Weights of a small transformer language model: attention and MLP in parallel.
Each number is 500 + 50 x the weight over its row's rms, rounded and kept within 0 to 999. Layers, rows and columns count from 0. Numbers have three digits each. The size before them is the row's rms in percent of the matrix's.

# layer 6 MLP up, 512x192, rms 0.124, rows 400-471, columns 128-191
110:463480458490477481527471518421452484561455513468546391509533552442620458586433457444507473479427475442530506534529489550524479553549477568442371441480588450530477512509550478509530505479559393
111:556579483571469534490560564575592563398441588568510518444468460464484504509455526492489533509510492472477484461511546455409571577525534487461521512504468437507545575557544493539541514560464493
096:520602474437505504503527504474435544494564512617500557526537539465532550490589491494515539527613491517497415457439469566575483584461458545456493574615489555527462449564543590495370478448448560
102:529521488536532533460500383579517459479556575487483440421394521518510554456516439478465523516500412475491471515450469505496498478639515577539512515481531484491543548533498417492475560400501468
092:449492537456403472528413541555486486599508495386440498497505601490550547579450492517562605539530485411456501493504572589403494504499452519490488545490519491472450492426538478549427443540533473
105:502467551445507500505434483443514534431555475444540547520548491536555476509495484488534491479496501454572397586479515608512576496526446437493502479513489547535425518570466413413581474569598554
093:564558475400462554450538444523605515442457525506488363511499508552440579506433483505588544446520517470422506441560518623530434517464503527449498499524458500508540541557557502452468489538414396
105:467566508516545530541543567489568588534445485560552507514613437432482504509547569517447637483505481449487427468582430462584493524451502470528530550526531499504587492594522514592461493461450447
088:486544466413579493489570412493517495547586432513488490506526482542500505568449502460434554495423453468575469559455525504457428588514536482520460455541554506477529399519480535472374506513591471
106:540512530472641457589504428508459443455417510466482563470443563585514518527431429486550533455584530523514481431577557509471553442516478502362423501514508606456489566462522587428604465501550536
102:499453554541473543551505471549477442501491528459518505524519596522447454428453539530477510440464554471500407396496489458498433381511409520456551499449450528502535418490449540416465498558547565
102:497528476495449486548457425514417590499376535470490455391520454444557540530445545481459603526497437522488462533485361474470461519503511556403496445438416426460449611509421499528543481460617471
102:513468528520417520594474421553451494455542505506525536457369418609499515542468419591582485513518535439483385514519552500497470470508526529493482502601422493439505489600526543466551457542437507
102:476407488541468459456551472473503518511526582534539482455472480534491533583476562455619524512467607534546489421527445463514426550522507517594561502553403505471513466486431501455495540462447562
098:520525561446548513440478463455553434521421530478500502508567465552566577414495472536480453480417486518532511468516437473484437552391426434504440429490529466493474428446557454482502546481535422
098:524516535493511531466544549445498383498507493533487509467560507503545500496527462453510511475553428486488508541621463550496512587471546560513379656566551407511490513542547547475536509472623507
114:411562570480404530533538506530449511545450503567459613566495415537446456540452430458467537500426486396471634482479401531528548595459466466540478494441502395471451528501489434531517519462499372
107:520539540407459443457498496580545450491554532589421501459471499483496453468504420531528453509438581485443413511495425533480514461451532505477576543472457492466458575500468561485443540454428476
097:547494522625600559486526508517461556521496528512467393445501552506448462477410493477484435524451473532561491540515496475545477578416527487454547479517522460431530531510501580501441542482513461
140:508542511530528515480453469501489524545519449484508501469525515453592466514509484538488461490487571501530460466495519522510456414456430538513455515528548449523496472481421446525403552553533416
106:506475543541539394465438479528509482533517551543568509516554581611499486542506442493449400533502542521530563484517555515565516447682530498543416511523586500504393466567506446541441500510446572
103:530432457541473616486533459485516466490508471508496518537533466513576524595505557460566531564526548540513496520593452460462466390516433474545535452552494465543554550540568365494573510542559497
086:517489505428522537445503588507454566515512522531479482453518558557463506557559523433424467427475474476508533451491487547522461518387437457497544526449485478548451518451472511515573488598429497
108:483557523434438475518578460463565491463499452440434476489541491415507497444483447442550576558571533508587640519569485524468489562448462462545447473550500483459465472576482490478486456481544403
101:456450471422470543471462571459454470476506604476425495451560487492499477559449428436438400436587499493509525434527450479492553543388503508473448545400563578510476443558425504403464491426435428
105:473483476474495446432490506514512486519506505394507452487468536500442474481481373488499463435475583563440526481449438438366454578552453585514430454533533422459502461441558494544559476481533473
105:483575592513537506460473452462560488480605559551490528511467535446446517570508503513537537461398487413444609410510470528351471486505486519445507515510522478456478495476547462450549511448508495
099:487519495446426525547465511507481454496500516590555585450435473511465444492529413523567415511550512506514513570442609455471478494463442404511434440512523493527426435478429487420507525491464501
103:518512450583460505549490507490510474488520520464492515526501468438547437441490549497481407501551575569486489490525446497440514528533464452512514425507485515655462507511518581416530517588415501
097:436410410484542556496555494600482453512535558570393492563440484471445444453508535485540509464479461532554548407569511523455538588463535426449570448490471408436468509527554544556478493517430487
103:526408529512498442479476516464490486582497476407486478556459470557512649430562473506483534466513478474528525454525544452583466528437511513444550412479518391455506526427415462511452519513507539
099:514502621512525532529492457465484562387546455459492564578500505587498559523614536502440481513459579536488600490457543479496524438501490468563509522428569512486469542505453607564465558485456565
105:572421541580448458471563542471503442571493542608610517526481437520477525556478456464431483535459454547483491512601456434501474491513532501439419530486497532481510552538430516500584504498531441
107:474558523564474509491510448437552449423508529558478543486563433480562407568570496519480492494518550511576414529516488495495410493573400404476484555404491576423498492564541520546483568550465613
106:455626547484524461508424534514490499540483502414512482447478565572521477618548450305507455553498493492492549489508480466558464449507546461415490594496581409533521486437549519512490513507504477
098:455412557513490592467564483504469489464498509529458461526500529587538535634513491444538485495593511537497423465569505561593549565478468516516573498520446566490546490506527437360472519544472562
102:465501526421540514568595508520454505493604435480551565478487465491558490524479507474523516459526483543480506433513444523469528494489511466522508548592393489537493510478495479597547415520438573
102:460499543541602537527591481549576532497498507552474483498608469507562499577542510556441511529518433521518532484491594450627372460528540588551563467537484531499523518506488460534533466496489562
090:456566525448492469428526390394536528566560445525471565582616493439488548562457475471463475520579434449394511456499419498512542553567503424503461442507470622510485470473419512472541480486472607
079:552522499485480509518617479463461509543528450512425562413491524457505431541413529517530555475543536518400417431546412521521499531575411535415475586519440502471582578573506442558576475545509582
094:506505406511433553513462511489421580453449476560577525513495513470525471497497389468457509483508437502430424520562473424563467492514503494546434531546499379454487558542521589540592447527490471
106:553508457473434469454518530442527396505552473443462459500481504443453646473464551547541550549570495479465472492488431515487484561520452498557494506549514559506555549409593488540553457429582505
103:505521531641524584491436507474585572473532528510488438541520499493454503541519563591575474565528513459444479525510491527491509513568519469496503463473467459503513481436506428514511451474474467
095:537450526464504555479499490471444552528618489500498569528567465476529496561584427372484520498550475525552502596498471446495479516440430481460477513493514427573479510502543483532556475445357539
112:466481519497567472463465484494558560469499522499482416527493494432502448443400505514549471440492523658505454575483527526415491412464513469513520528490480582536458621464443505524463515476503513
110:519440521472508457502495522505543488470513492482466444492436502433489566429554491541453476536472549503558543536508447369521485496452461385548598488483550572405430475554471490437403552420451509
104:485423475482484560463514580511524581589571465433460480556571617518466591524527546485509431476509453577474493466455443422546512476421490490486464436522574525507526459499508474547514436533491436
101:507563573549472462501569574482545440503524523437480485539579518332465485509541470459504511518432513363549512524519529463477356526405535514516427506541544562475575426519487557494529573502495559
092:643533508458476538438563474464437479461626407442520452536515390488558475520508539433525463512529451451448503573487451434566451529437483458512559530455513594456402496420540521530604531526487600
105:512467511490493453529549544523572520493530511482566535562587380501560520417511490578521457415493566459610495417510564527466517553486462511509482585547548498466532499444543513541570441502448620
103:451514511454442546425537510528482494418559529588466427478479504513474517469526503512597374542572527579559397539442561642537465529564499488517480452469504512389480360534553453486523510530561501
114:532510481473512575507523563521466533538532497564526407487524536488487534502500527502535537466463491576526423455469500598532495504537571561538480430579532479620483517549511471520514435573414454
090:478435483540407496479478479447503485513495555488494606510427464500532551468489560530444533507443536544396332497577447502562400583504461503547448450483514486476523552495520502535558561612534541
100:537531439524526537522534457421490489588597482449606500390461523532549446514486541435523478494442531545482546491460535420535457503447505457475516412562537536531518510429561520580470452514507457
087:542503548473531509471506579528475479538476408439451488544451503434372459470505616466487494551487529500520597541442467556517536467444470547545545518570580562550496482558529414442571521422461492
104:399527440487439468568481506437413460492476519425458538481527571552526481519594519479516524525471489536622538408466582440552430484491557548521499507506441440551517507587408483451507487528516508
098:499471595531477448525508542559458562522435551541460526525509511516543510570445502467512486439512417536606461531540424546408432459454548479513532620636621487489500538489506517425457512557465531
100:455450500461583543476562518455440496497454533506535555443564471486439522568483527450499405536544475471483593518521521475594398506591494542494546476657505499507457514518472489541571500552473433
097:459511503547374546414449600482577476607497493468485474456484522504512452477566429589533473489548462555558468480550437537511445459547488524520463530575590427423501482585536457390437533516475499
104:478532589521462569558505560532480534510479566530539519566499461460550456511570478562506495469415491457526509445486491532506450404474476483545504445543595485418401413545473394558515545439572384
108:559511529607442469514559480538585426494461536542557538525498514444595397409563561482501498489528479408496491451550498537531424514493508422429530532535498450494481436541460456465430525408544495
095:545503527441385549498512511606499476500453580514458591505630415576494575502521517452478460511519513518514537501590496404437488474461422521562451482444485551508475512467481465562605530486425471
112:457556502495460526450488467579536466434444476455444453562462512473590546498489463472527409514519619508469513570536512434463595440600578561572554482502435483575505458501586445506520519608491500
093:544527614553515556531517425375518441563496500487615536490415531412521453544527543461473445409542493422477453458511524484504551496473486520510425562460561465569514557396566538405508512486527531
097:425520496494562430419513560497563527543451533452549448431525477550426505463507446601425526603473516507543513506493388551511557499439503489501585512564522516505440448634557521484452401512523474
105:496508472488482570519493519423525500462540487473551543422462415437525487576474502497480526484504497507475581490523441509516483424556530550449496494399474444581581469448537519507570436456485542
094:535563478475575494582435451511577501466485494410516432469547457519548574548559463566475410499517497506513497527460510531427490346574454487479466482615498418509512491587384554482474481515524425
095:599534502542464453530481537553489493474456584478504481532409378449559536537447504463486454513466483516581495490444391457462445522457500516450564517627478477530566500425513424561453498493517415
090:486552465524553577438448487488512575452499481530478621473555457525508529487489521494466500565488512505506427545452492455467513505483477629588480527548627589502535555449482465412481473462575547
101:470567491475438429489463516445493481432543475490548585553397445503379442513431526419467475507522567474521500474522517520503469499506583494521429505469561478489604503496503604558526502559586523
096:504466514496535484456486525512481492492497556588519626478550593473456509559341508463478528487552532437381498591452482446519486462504513544488421559501580452409468508452467442496547517550571501
102:488594519560413546537575468591465471467578546522555579636571453466517491411485559508512485386538509529527466479492443459562420542614474541504480524558535462537483456454542440443528466385496507
# layer 6 MLP down (transposed), 512x192, rms 0.119, rows 400-470, columns 128-191
100:519507486573577475496515486556414532487536563476473578606529480520472516559538433573503551388474406543544555511395615489535516451437515454518528535515511427471473598657526492529482570446517524
107:417518459492543547552500459535555479521552512582514552498575447528485529476456466485460507519614591496516505467516532553423374479539462424612441560526508481473470562549433477446472475479506541
101:454510426494586520490342441432508527445471497530479458543551444557534516491581487529510520448549504496497402585501458461530440491552441511571554575465604504468551549510455508513468597594424412
106:419509450520455438504563519592564495445500433439561505480562523522486630543476581602539550590481478454518437545483533451512480475489573570538565554533407512503535567500510497515468443458550444
090:568499531572524502501619408518521556515442447412482477542485504499418534441620403461474486559550516472480449502528517463491462469447477540545471518469520573455586518444509545526451572491533486
103:479434495497502453499499510492561574411564472484512527502548496497473464443451533475553502441453450477599362576434450580557542572525538471396579448479534556504489537472505473489567454555566492
093:423534485555596550441493523487475504590502506514542592559432484515435519475558555521523457467608437578604400564417429464499474528463442489480511429564466550466485501555523425473541506503507536
102:546532566434493464510434561492521524517423489529579522471418430510515444554555543508529522510479477460478406514533526537471520520482518493494437504508514483482487495649576540424552476601436430
089:507450517501433499416507549524459557501479463462471541479463547507504517403510643507547531531561535415505477477530551525488508507520504506418536487483468472453504542439575528561519474526390594
102:593527481413466451507428465446451484503542496527533471512484504549539403521530502537505521497507450465599486552515488484496513515451503512575524571515468475519467560534459451509549547635533460
106:432553543548468619495585467553510496507524542489518541486537555491597562483511483455544479530562540554560520514484516577521414423526489500607479546509477431538550528495479513493455452470425555
104:489551434505491436492502472428473497522566545496532479478483495530588536488537501516476508429518418517549614509504522554560417446479451554575421480397483514519523433506467447572492526536532684
105:479510529512495442504513467518515529583488476568447471416531535502569548526374522527476426465533511477542508438436513508438426500489443506466553385624597610454558497563496498491457524523468513
107:466447519569526476386575481542508474442476449435488561574559585495459433461483450498407529432554555575522532498501424536485490498490409570583493530517564544434484549495528485492435473511496480
106:429541503543505505547397540522561512427520566364433568573426545466505447615527528495521489535564540525476482483533442539541524513482476456523486518545547470525470499482575519446503535492430518
095:491418478505621434513563476469483455516532490531378518481508459495568513483479510527533574522507485512606540440603474499552478470517490382449542480492505534478530466485493429432484519492492533
109:472470565520629509558484464503511521536577515457496554521462530484503506527449477478534479521542549603558538416474510564509463482510491448498569498588442450546528470550475455534440525597530517
111:524534455461536540560523503483525546548545466550462435501378437434529558532481452451535548461554448511499436495519506439567536442478411544431491501490553477527515510523481531514559532384474474
100:510508386457494413535419452513570448446520483587512600502442562393475508437396514453359540457508469492585489512415605578437443527521476452467507471551472544604533565514479507474540542494489448
111:556519414525518503500551528476558471488502462549550499519483538487507487534537479537504466587412485453487528544550529550551512511456432441538495525562540430581533538490488487569426473485478407
113:540553428484561507657499511443546492480411512528515555555579402491509521416546551466448524568430581470504510430420500592538429542408471550450532444555462501480490579462513535601510513512566543
101:463438471526491463558521538479459445450528529465511500509570455496464522415486531434512411454496458428544443512587466596519561394497514437536487548517419428482633524452465495530504459454573599
096:559483457410552487527492503582472563594514484522503487542573436545473502468473486396466529499483501501508582489517534526488522604452470526556518590501408469584482608493427546408463479510473357
109:571413465464508549540636627545428463574392430488458447422555429456480527501432540478568599518545505470549458480448490467460465575446518470485487538500508540476495471439442479490516488503433438
104:459470444482498555486502544644467503509526635492454377505569595539554523506524518473433459525522508491518466451540545452445555462407484461489537557477513537553482437574422507491503571449583471
103:540441567525546541517506538592370473472417512483453502415572530465460412528552545432521443545539554510440397542510495510531466443528438591504540564508476576612488492544498488520520552530477450
110:502524504416524359496508532538490485495507458447486543513491493496426495498551427579489492492471425503533442504404530484553590486374445433512564450498516433518477520526455459545489520541461581
090:399544477422466516462527550463457405486524413576570516461525560547462512406491496540621482491512565472511505476407531528537526541490492471529532495448461532571603482436527420479502609526503553
104:485513432508469494463471533483473534537606463483440484478533398483488482460532503529591483540578487515551600527425504440492538477501402577536474511454526538456552490536504541526526512515526399
097:490479445531536462493545501539433508459530384580504469476529494436507562506434448538538510508410485441494497593417501530496468405525468587505419545520602473398547471484484574533507444553561488
103:484490487489503542490476500419471540490568480434488518603466503506537491600481510496557479459480558422507455540630435527478472507574462475545445538510538576514499538531583445551459486482545519
092:484454552524530488532457568486504501475508463434517471508463477507569551537553509488549489554397579506521420455553539514503438560429467512463514405523460570522591442584549529632561513602523501
104:552353492539447508489523546567462581487481513554594548408520388458460524422518517531534507529549515495427482515587490559469500500486460565450491448580529425427550468469517531392587522452555416
101:540505460485473534463489483471430569425487629470445530516518512473504472500499581537471424464592467492446521547452495579552534594481428461479506495485486532340482517525519498441522432471461444
105:563506510490476506467571502397462441484466540401480512443449472423499532484509431435501503454519474493464453519506493457520502521509520552502421529447506512388436493490489489464561476536470545
096:541412475517571467546478485533445497500468565481561462508515494516538526453499499553549470507503490426429399494440512510500464573478502453540566529503524506499475521514525567558475454554515497
104:441471424553531494485550497484434555580480427525475480450460472520501529537524527547504485477474552417522441593468503583487518574491586440428512486514595402535531483510477474490603531523530470
103:543529461458416531506577434495444499504474412524551605582449537551523588533457484443511439531611652439591520444437594488464496570466513482446394490538472481565465503538487508512513536568411481
076:486483527478470512450529494480567441524394379510499485471460497521515475351488534501596587457490517555519577546559472544445554520556602456461489537397468423471569534485461527466467676481509589
089:447529521409460557504433427461500472482512564479484519570531477508479618453589449514501484510493348405567542492480496517456582477446646463505488485539510434601448471466474577509561487543496474
096:448510545522459514512526569473519450438432515547470509472518538516447534425527500486532432393499575491578473446539555525506522615534490526400482607420577484501542487508517548502521534467500361
102:460497500549443563465561496560521464495435509508510510514445426461495505617489534410492461424481509496581461483537514523464490427520500490466481474579511470500519455568424517496501469487538435
101:522486449501468478505541418428525506492464484513490507493472458561448477539461521508530505507466499428621487462466512519523569498590367462475397465452522507525536432571468467525536464522520534
089:469456578445522468529494457494533527562480532506452411513429514546488532489539576563514492492608530557530451367473422528498489421491634550505472471438536589434590408389561440482441503463545460
109:528478395444563395582425455489411531464496554521585526453507517418433494389451538549506453499496383508616491520506471484540505454554514499542521444526458538478497500478436573459499512478506414
108:391560463467484574527500436484474486476534473493591520534504434470521532483511535540547386525515451470515472466510517529517426511560494598500486489473518498552608525476425523475525522516538450
102:562411653478452334405479606475472529462472514559510514496518556465542563500515526520525506458542472566440415416545598514502488526524431461564512448493484451484394590450491482472522467491452472
111:498576434547479412398516588499490494413519491550569596446454412509529462513479540446540516474459573454439495524432487499492405492488381484565517457536537485507512421601483600461455425480510527
093:482444580529518530476431491483459605532577580554436434468494480550406461540555605554455539517523508544585596468450455495499488555597457507598470576468523521518485546559444400525488548535494395
106:497542382415487413495509507536384516508361525453520456464555421526551489475570513460579539541455552448478558500440450564528552497535395481515432440523507534514536489520565524573464478470420522
098:466510555455539459426428485491522398505445584513512457428544500489634544558469537590542519484541495414461491445565526497448446557488549490508574482525464574561523580428530530553543467522398546
115:379533617484376527523453507505605550519487542487520529425459505589455430488448523479506541484589523391515601473544540478450473450545552539457522477452508479472494475378480568512458533540470405
095:491545515473488517509425474530584546565465518495502432508544523567492463567535578484584458417457556568504594439455517459438548435441575494410538415457443498491555511494503557472505454422460430
103:491462477439508385434493565475525377488585517574487477510516413456505537523572528526531514470537470490479523528471495443464464501563434450582676525537537536581585421481534556522515485510512490
101:450478563513513506436528479479576522453533376518426501382547499464520483473493504465468426438477580437536377427488511520551511565555554508499485500425525477491453565545550544561501504467382521
108:502451465478516555506496442470526478417581532562456477420525484449440507486490489509402559420546420549497607363496486518486581466583479486504465468493517430543541483409476377529454513519470450
099:536515457521593547444499496542528451483425504509515457543501472538584545497536560467583544510546574499472501451485527502509557557422464497500513433389446572490504536423650602516440452546527466
103:463499488541545540479545399453534457509579589512491459611495499482483495403487463466496610539510493515465537460516470548518488530449453427430512507462493552504531463454513415543465426520468593
104:550468561492599435475599503510466498536465495572456539495495544392504494566446403443510482469523452495503486475524478540487530479520546502514483445567534412488438460491598576537538432493384468
083:517616427443457481569471470481566564548515398606470540476479555562455461484469506530562430472450534446549544516514445570532505496474407410489431462664542421486521519568480479499486526478420563
102:516544478457529439566452580583450357573563473491498566481518473558503466573552362511529467543484556430529540505420528497459574431484497463584508538477474461591600448537455433501517555525472457
092:547428519513371420594490549465581497494515555592542458523543450475406525503453521420390519574457581500500454528542457480514469464406507412554522603589443502537419521521459477498463426393458441
112:525541478475472517608549474509466500440528437417531474589399514425512589506448460541530490542548525572490515466576437553521498544561494418483560556461565519476492507437487478481568517474472476
096:495548473483578508516454571541483577435538434475475564584440511600422501483424462511480575567401541555480586511476513522475552440481546598531567457490489406479495480588475600573413480488445477
067:499490548454490417427487481496586423520527434591522476539546461436534515480434542498592585459462488521455434474454527456519398532561520511496450441378515497374503483499494400502500582462499562
109:492426392565467533588481503481484538507441478526550508676484530533410536618450572445521566596421528463468540456439472515475490520508467500408476497521474521464522521451535504558504426529520421
084:471467545507547562396512526550592446475440426437463531518456559490493587454553560534507526440460525524516481540424491535408509566574597516512556546487528573490459460445510476533457539516519585
100:489530521421541559484468496440502478510453441577491535515547479545410436495500571435493504455564458504429485473565511512500590503528527450523520432494490520456471465565519512444508560477561488
097:538570466511551476549536473444492397506540518531546486454540481533441435485437448543454491470576500540579532487620450549472460461556554470385517569481519434480447640513450536500461474439410436
094:422494596502389543412481488407532499644514456444574431464518441507546602529502531550559550540475460472535501515491480482450511504502556427470582558413458460460497477524504520543446525492548516
095:523462577470508536478494522547515505553590540488468548503533431514491382573464477574487544484469513475543483448608554465469531430486533453547468405542459457489556489484530517450534500432422455
# layer 6 MLP gate, 512x192, rms 0.118, rows 401-471, columns 128-191
106:510465535457514518592496579540561448526577541532510568522469526477449461570566534480434488451469507533349543439494504530498528599505518517519467477484516490574447503468566523502420408562542538
101:443464490530421510474536544559464498571468411541590511435565543521483461503522526517509560537475431480567468549497506444451487469598487535530451465600495471485561584478403568467567505495488494
100:521529496451502534463452407517426519535541589434408574510414504534557501493480442519438483499467474541506480536429493543498527469599599498584495534535468509564551560491550486483468556501470450
092:498506559447553525485490496588439508490548525484562500505488518546388468496495530446504515532560528512465597473561545339455403497450578480480550576571504486503590532477514463516356650467461426
103:433498507411442442521540476478551572496485458518501474526568417555500483519493518464548547542511379519468508587499552487492471462474432427485526525500497428480478587511477401457569499561574516
091:444401481448501549542484527473522473564534528442489507466478593545519517568547549495533508512570572569413534434513446555530464449540505566587465529441428524596438561472503481544528534490474473
106:532471484494436477539502432515465365487534476403419449551424602515554581529487436465488409573530470532515501496514493476445480471592506500589507437544508502488536474492515585484433563483547551
092:571451552511512561559526459536431520499565484380464467548542563580549416403491532545463479470487541468461433530461579575482376504519457518459486505508451533452592393443526454433541402486525563
110:544522478481560424609499442433519525524530440510582498413504579473581470551539439518566507445561544480575438433496497409481494468490512563406458595524456619512496528500449573538430529552570529
098:450509490500532485464503489533511596598481491532501494444465474483511437560458422458525426554549504468595497549443604432589551560519587491539497447536536508556547527495616499557549541475448477
107:553555506501584467544416374547506512448544510486435547552467469506438520532552518471543431569557552479546518494472542557498568533515530567498463495416522496487554453513536479500500380594568528
104:432542552568470475510502517500468354457453404492511515512413434529470500584463462576516553457498487449524449494497537501484521515441580610581496463456440546520560547604521530497526456453477434
100:547497536477582549434389518473519507589465416554464494560486636508403486403539463504445511454606524513451538474514483504520582541403427559521411455422645470521448500554512469513429478561536432
102:583501480537490437471537499483518485458480520485529420550519478442541567415473461508436496590526503489552439552453552504494489448548512454547543435464587562469520537510495445531620603484443510
097:448433499406516526561418524619439561450532535515597472515438502456500478496585500497448594536444537498429527415444527424425499542560468413429452441501478472493437480508483520510535544565479478
103:426458437496486498444417565500451507493513552525531479444519478470449612582534434501594585526517565565490507392522488537517543483483533483520583402487468495485556556552555531512515551601482558
102:570426541496504529547415581501485426468395613538530483514494486542578509433490438534446481508517554542565477455494459521614659474508518461573549545461538491540444527556527571439419570522522433
102:423529540443467551510502560470461476487512442523502573476432453512437579520504464510545533558524492464454496496453546451551580431551487545467504373516515480571465464500603514509498518573486481
136:471470503404486434498507462477487499460523492508406500511409509514396545501494510430526518485518469483446503476487538437497550510547595398468557475462410540478545570459558545409536453472429595
104:486545531357505516572497491479486420580438438538435415559428593543491536461588397530486479434541442508513490455513498506552545501511470543578488490567503471534441531557522517515513506547553528
106:425455539519486485516464538567511492613454491467543532519489499472518562499528555485463458491511565527404475576432545512526545566461452530569485417501458402558622482584436396538467524451510469
093:496499546495484509566520456496428521476506602559472433527484534437479509518506536584437571433530493453507573552540529455460495516482526529609552567476571540477502430596421413441567494480503484
106:493401522529541544459434504489491462537546500497481499472462485491494653573457448498553541510468524470434370517538515467499452479437465475481502526441528529463417613450507445496575560438525453
095:429452505519526520489477552574423505636483460552553527461455493504549518547491471503553488466496518526494495527518591530327483552520510550433482494481498479475600472618471431458445521526404475
104:409497567489513616526471467470471522575474549601458502487435495490451549438467500498518479581490491568492494515428493530562453461567536450630550493437492496561543521553431507448509626412471568
111:581507434505487556562564426465500493435546461490548459492526471454499418516536485509519508503525498458551530479509398468493482393435517575504541545520553493451469561632508466556496539555530557
098:411550434405552516501512560476510500455480432505564487541497462508416448508401478519527414512527513472586515475473437443586536460521504474491469461488512605500491458517614531545521471575537421
106:523430493425535519498470484645499492506517505477535489476515438418473501389430516521496541560561456529379497445485570570538528486557551452520500502462457534607457530501521540435527527608488437
099:416456472461564458476518423534486534538491404571515454437439510485542643516442482529488495503469427432532479601401452493490398466559539617560466537468494482560492442459551554443521462569504496
099:459514465554456532495558510466550531496478546510536462473515546482456461634490458431457490526565541536452563547463446489606528510494481639509467422533583545533568454548515472554474516583429488
092:644484561448428578511486536545564504419525482469522550510392553482553509513543497482495487522564484664555461529431500471391512442468502533473500473496557412408624543500544491610512464527518541
103:515625490444497458417415458566476577500532444461597475533474546477486505585458479488434553498531473473455500472484482534460419429510491494517577435593452522488391480475570525522486582542549553
102:393515426593591545558501493546543548487451492546493471464478408505478554470524396547459533459469497570470476496502444396391483478544643508589582445399492540528466501455534574475478536419446481
096:470520497403510499511442492562438450472533476500512506373498495483517543444468459488602495453438446492518564514496509418590546490535499451496578540547517584528486438551502392446429557555527414
102:562496464486518469468488451555456505429552504552490558439515438483488543544489446538413475460435436502492603512481472571522490479509521514484442478526458531461578465566537525500595470496481578
104:495541558467499520401451412535546442402453466521572482439454467548619439502429387447516536524478485534431472532546546496519598496541378537474430402422562515389448423490559421521515614504498535
097:444456510442459524564557544503444489471530504459550488420436471524463543501524429436524570497542627571497472454413395465401428555496544543518478497565527417462504582471516599505476534503471519
100:554363485566444474509459450459537509503453477500473393527398604414450569468517478523561609440439545527594493540479443480492535560446461517527559508403556495474533545491485554419383565438555546
086:498458581477562474537529537445540489598534419463499465443425523523522496522407405498449549429501493539427537385533556447578485555500422439488428491498502500418514527537529441502522533448511538
086:477488441456501634590493463600541467498548505374551407513479561492523538455554455585463514568476456600546458460475529565511453501552589488492484507513581508572530549397522420452520553548497511
101:411519508456533506561550491412460491500466622501512513518465434529552508496461379537507498494471463551489424414531466431447551504585514485446466470496537457488460469490539460429522517531508452
100:491497425499491427561602492472436502518485477546573510471552523498545482528539537454462583536494474592550453498477492493488481548547540497515537446474461474479544523466457512526493512429507632
093:534463384504466489460530451455378512558586561544519478541504458444535486467619412551460520541512540564474538526559524520486436567526520519417515583385491487565550488441539567490538448403462559
106:479461434492511535559503470528494424491476477468469507491544450442502525532507481437507503512537439543500466539533522527543555549543511628561428556529551454457541462460463531543461461536588614
109:593532528483501513480464514424465483490537530463541604530595562531558501569518511524549417511469512457489551467428497578465536555453436494453511434547460469544503450506573571426576452546519556
111:386560456469471532541423472518430457526460544520541477509522441507576459555460448528579510532421533427482595502565551399433542502428491492472536469510486524495579500516487504401483559562511521
103:496514461528515559521458494502456501496481481524457526427453410608550528560599414550427524546563468642468460459454512526534631462530437547495512519518475541523501541452587468485602520515495418
093:488453470532565437565438484472484421443453555495526564548517531527527504479520470485546538474489474551477421446511572550420520422493582552487634449515451472519523571479472489464582495546578507
099:514545556524526478447467450583482511546435588590483470446510539516441601483485491578575555598453478574549549517469394410325503459496556492480465594534430485478468472476491481466550492491593499
104:486558494385507460502518542460525457536519514491516548497499516484436534505538464523471555573505482376506547473596490456494518587536544505480535478514481524463510614483496504603522559560538601
107:523482526543529589546516526477538510506500593509522475462451507507518446500538545416546556503541520597532480473594493483486422591578559552451475432494420442479468519430409515582472528489422443
096:446507496478528559506483359458516360525551534534375497505510453467515560499497484586496426568512419448494436436487534556584473500478494383545544455450531586570531492502536417438488526531562568
103:494594511515499460528448505498467573516588528454467507496476484535567471446478478500477460460522517614463460526507546468605488526448494485571532523558564540587518453501520584542551530578584550
100:543544484514468545520458457524535468529460519540512616478508520462446450508478418501516625594496516456516556519557415460490463479449481453566504488548549467496531509484435507369503523456582495
100:511481494370580525489449555572519490606536410503423454519550503468432588602455454464481505554527499514447489504403414495441519438465382561409535429491569415473480481368538454484577603594496525
108:531470520516533478673396508521523439470522481540429548509558423514517509490477425464485468509545470359487531488474490538465502459480559460512401520520566482529538543539416465508483558486455567
105:483531511528437506482565470596544531495552498546498488491481455521495491591550525532452397528386476491485425506597465477468484515557540455415571530496534478497589539473470561463463546490440509
099:510490404431464546552478437518449439401578397435500489517503420498457437466478542481497480535519488506447515448426506497567537570444490552436508584516445496530492431497440512470625446425512536
106:486468458411456514519495497554522518427499475614397460432483564494504497476516516438579563520549537493535508529522463434512501517571532456513589526443463514434566564534563557492580520499488593
111:523502517494532419546492439541585527474512497533535534517433583554499479405459553495474518375489541484465480486636510419542513539462452493483472478551610443494444455545591521488508547464472453
098:483555402518452452539617506471493549495531580456616485530373516532567563473490502481535488447501485478496553571484509461549492578524546460441524510486536471502507508548448512470511499529586540
109:547429587514529583532519536451468590565505557440589465536488548510509605470519424534533486472527502554583547465458498507492473511465434433458464548517437550440498494567560579481460483563576581
095:591504534457538512583523476459543482484407527476506462467522542526535481498476491401547419459570500520550527540546498468523501497480467519508530494506438601494555535518489569491515549553492546
091:549564522530474516515419609497549506482406548545502477564622499416602523500402484502525533471490541455451508480399557460547422454504510471437477459486496462398505499514477449408469631474479519
105:496387503522488482505565439592540487515486464541554532549466454438522455461499506496594442618498401464372546530417528436526492494567477441523480539452573565500476549505506514451498465491504520
093:487567543536535541522388458507455500502489406487471523532545525499514567500524483539531542475466400536537478401497478566451594400456430516404497568522502523420554508477527586457456471489514413
096:489420454480429537565533562554514487504453389565492524419410454579543530585427546551474572449485463415469502515516647517473508498501549463667497490518525544562441539514493602450500484539489523
101:525467496536656469570542449480481519535500506494506442476495556555512447485514523554512439535451504500472539549676516487563443474466518489491471566517543481385510495549498457508570575522437445
094:441511490478448491452463537454591527536516455441506467426451549493445540474580482484534382506461492520502498485457509515514548478487518438485440352524472466518533434574466531569517469526538492
101:509420368514463472396508526491544542519456521516507519485479453500490542518521522428517527481574534533457496543518482490537508520507331473544516563476534485456564502452574483488596436481481499
110:525483510468524473564446600442591529506481460499463521544396624546487490605462473509487549462451447482427494472481488573492575406472377467554478499479569593549513518515548594535573515494584490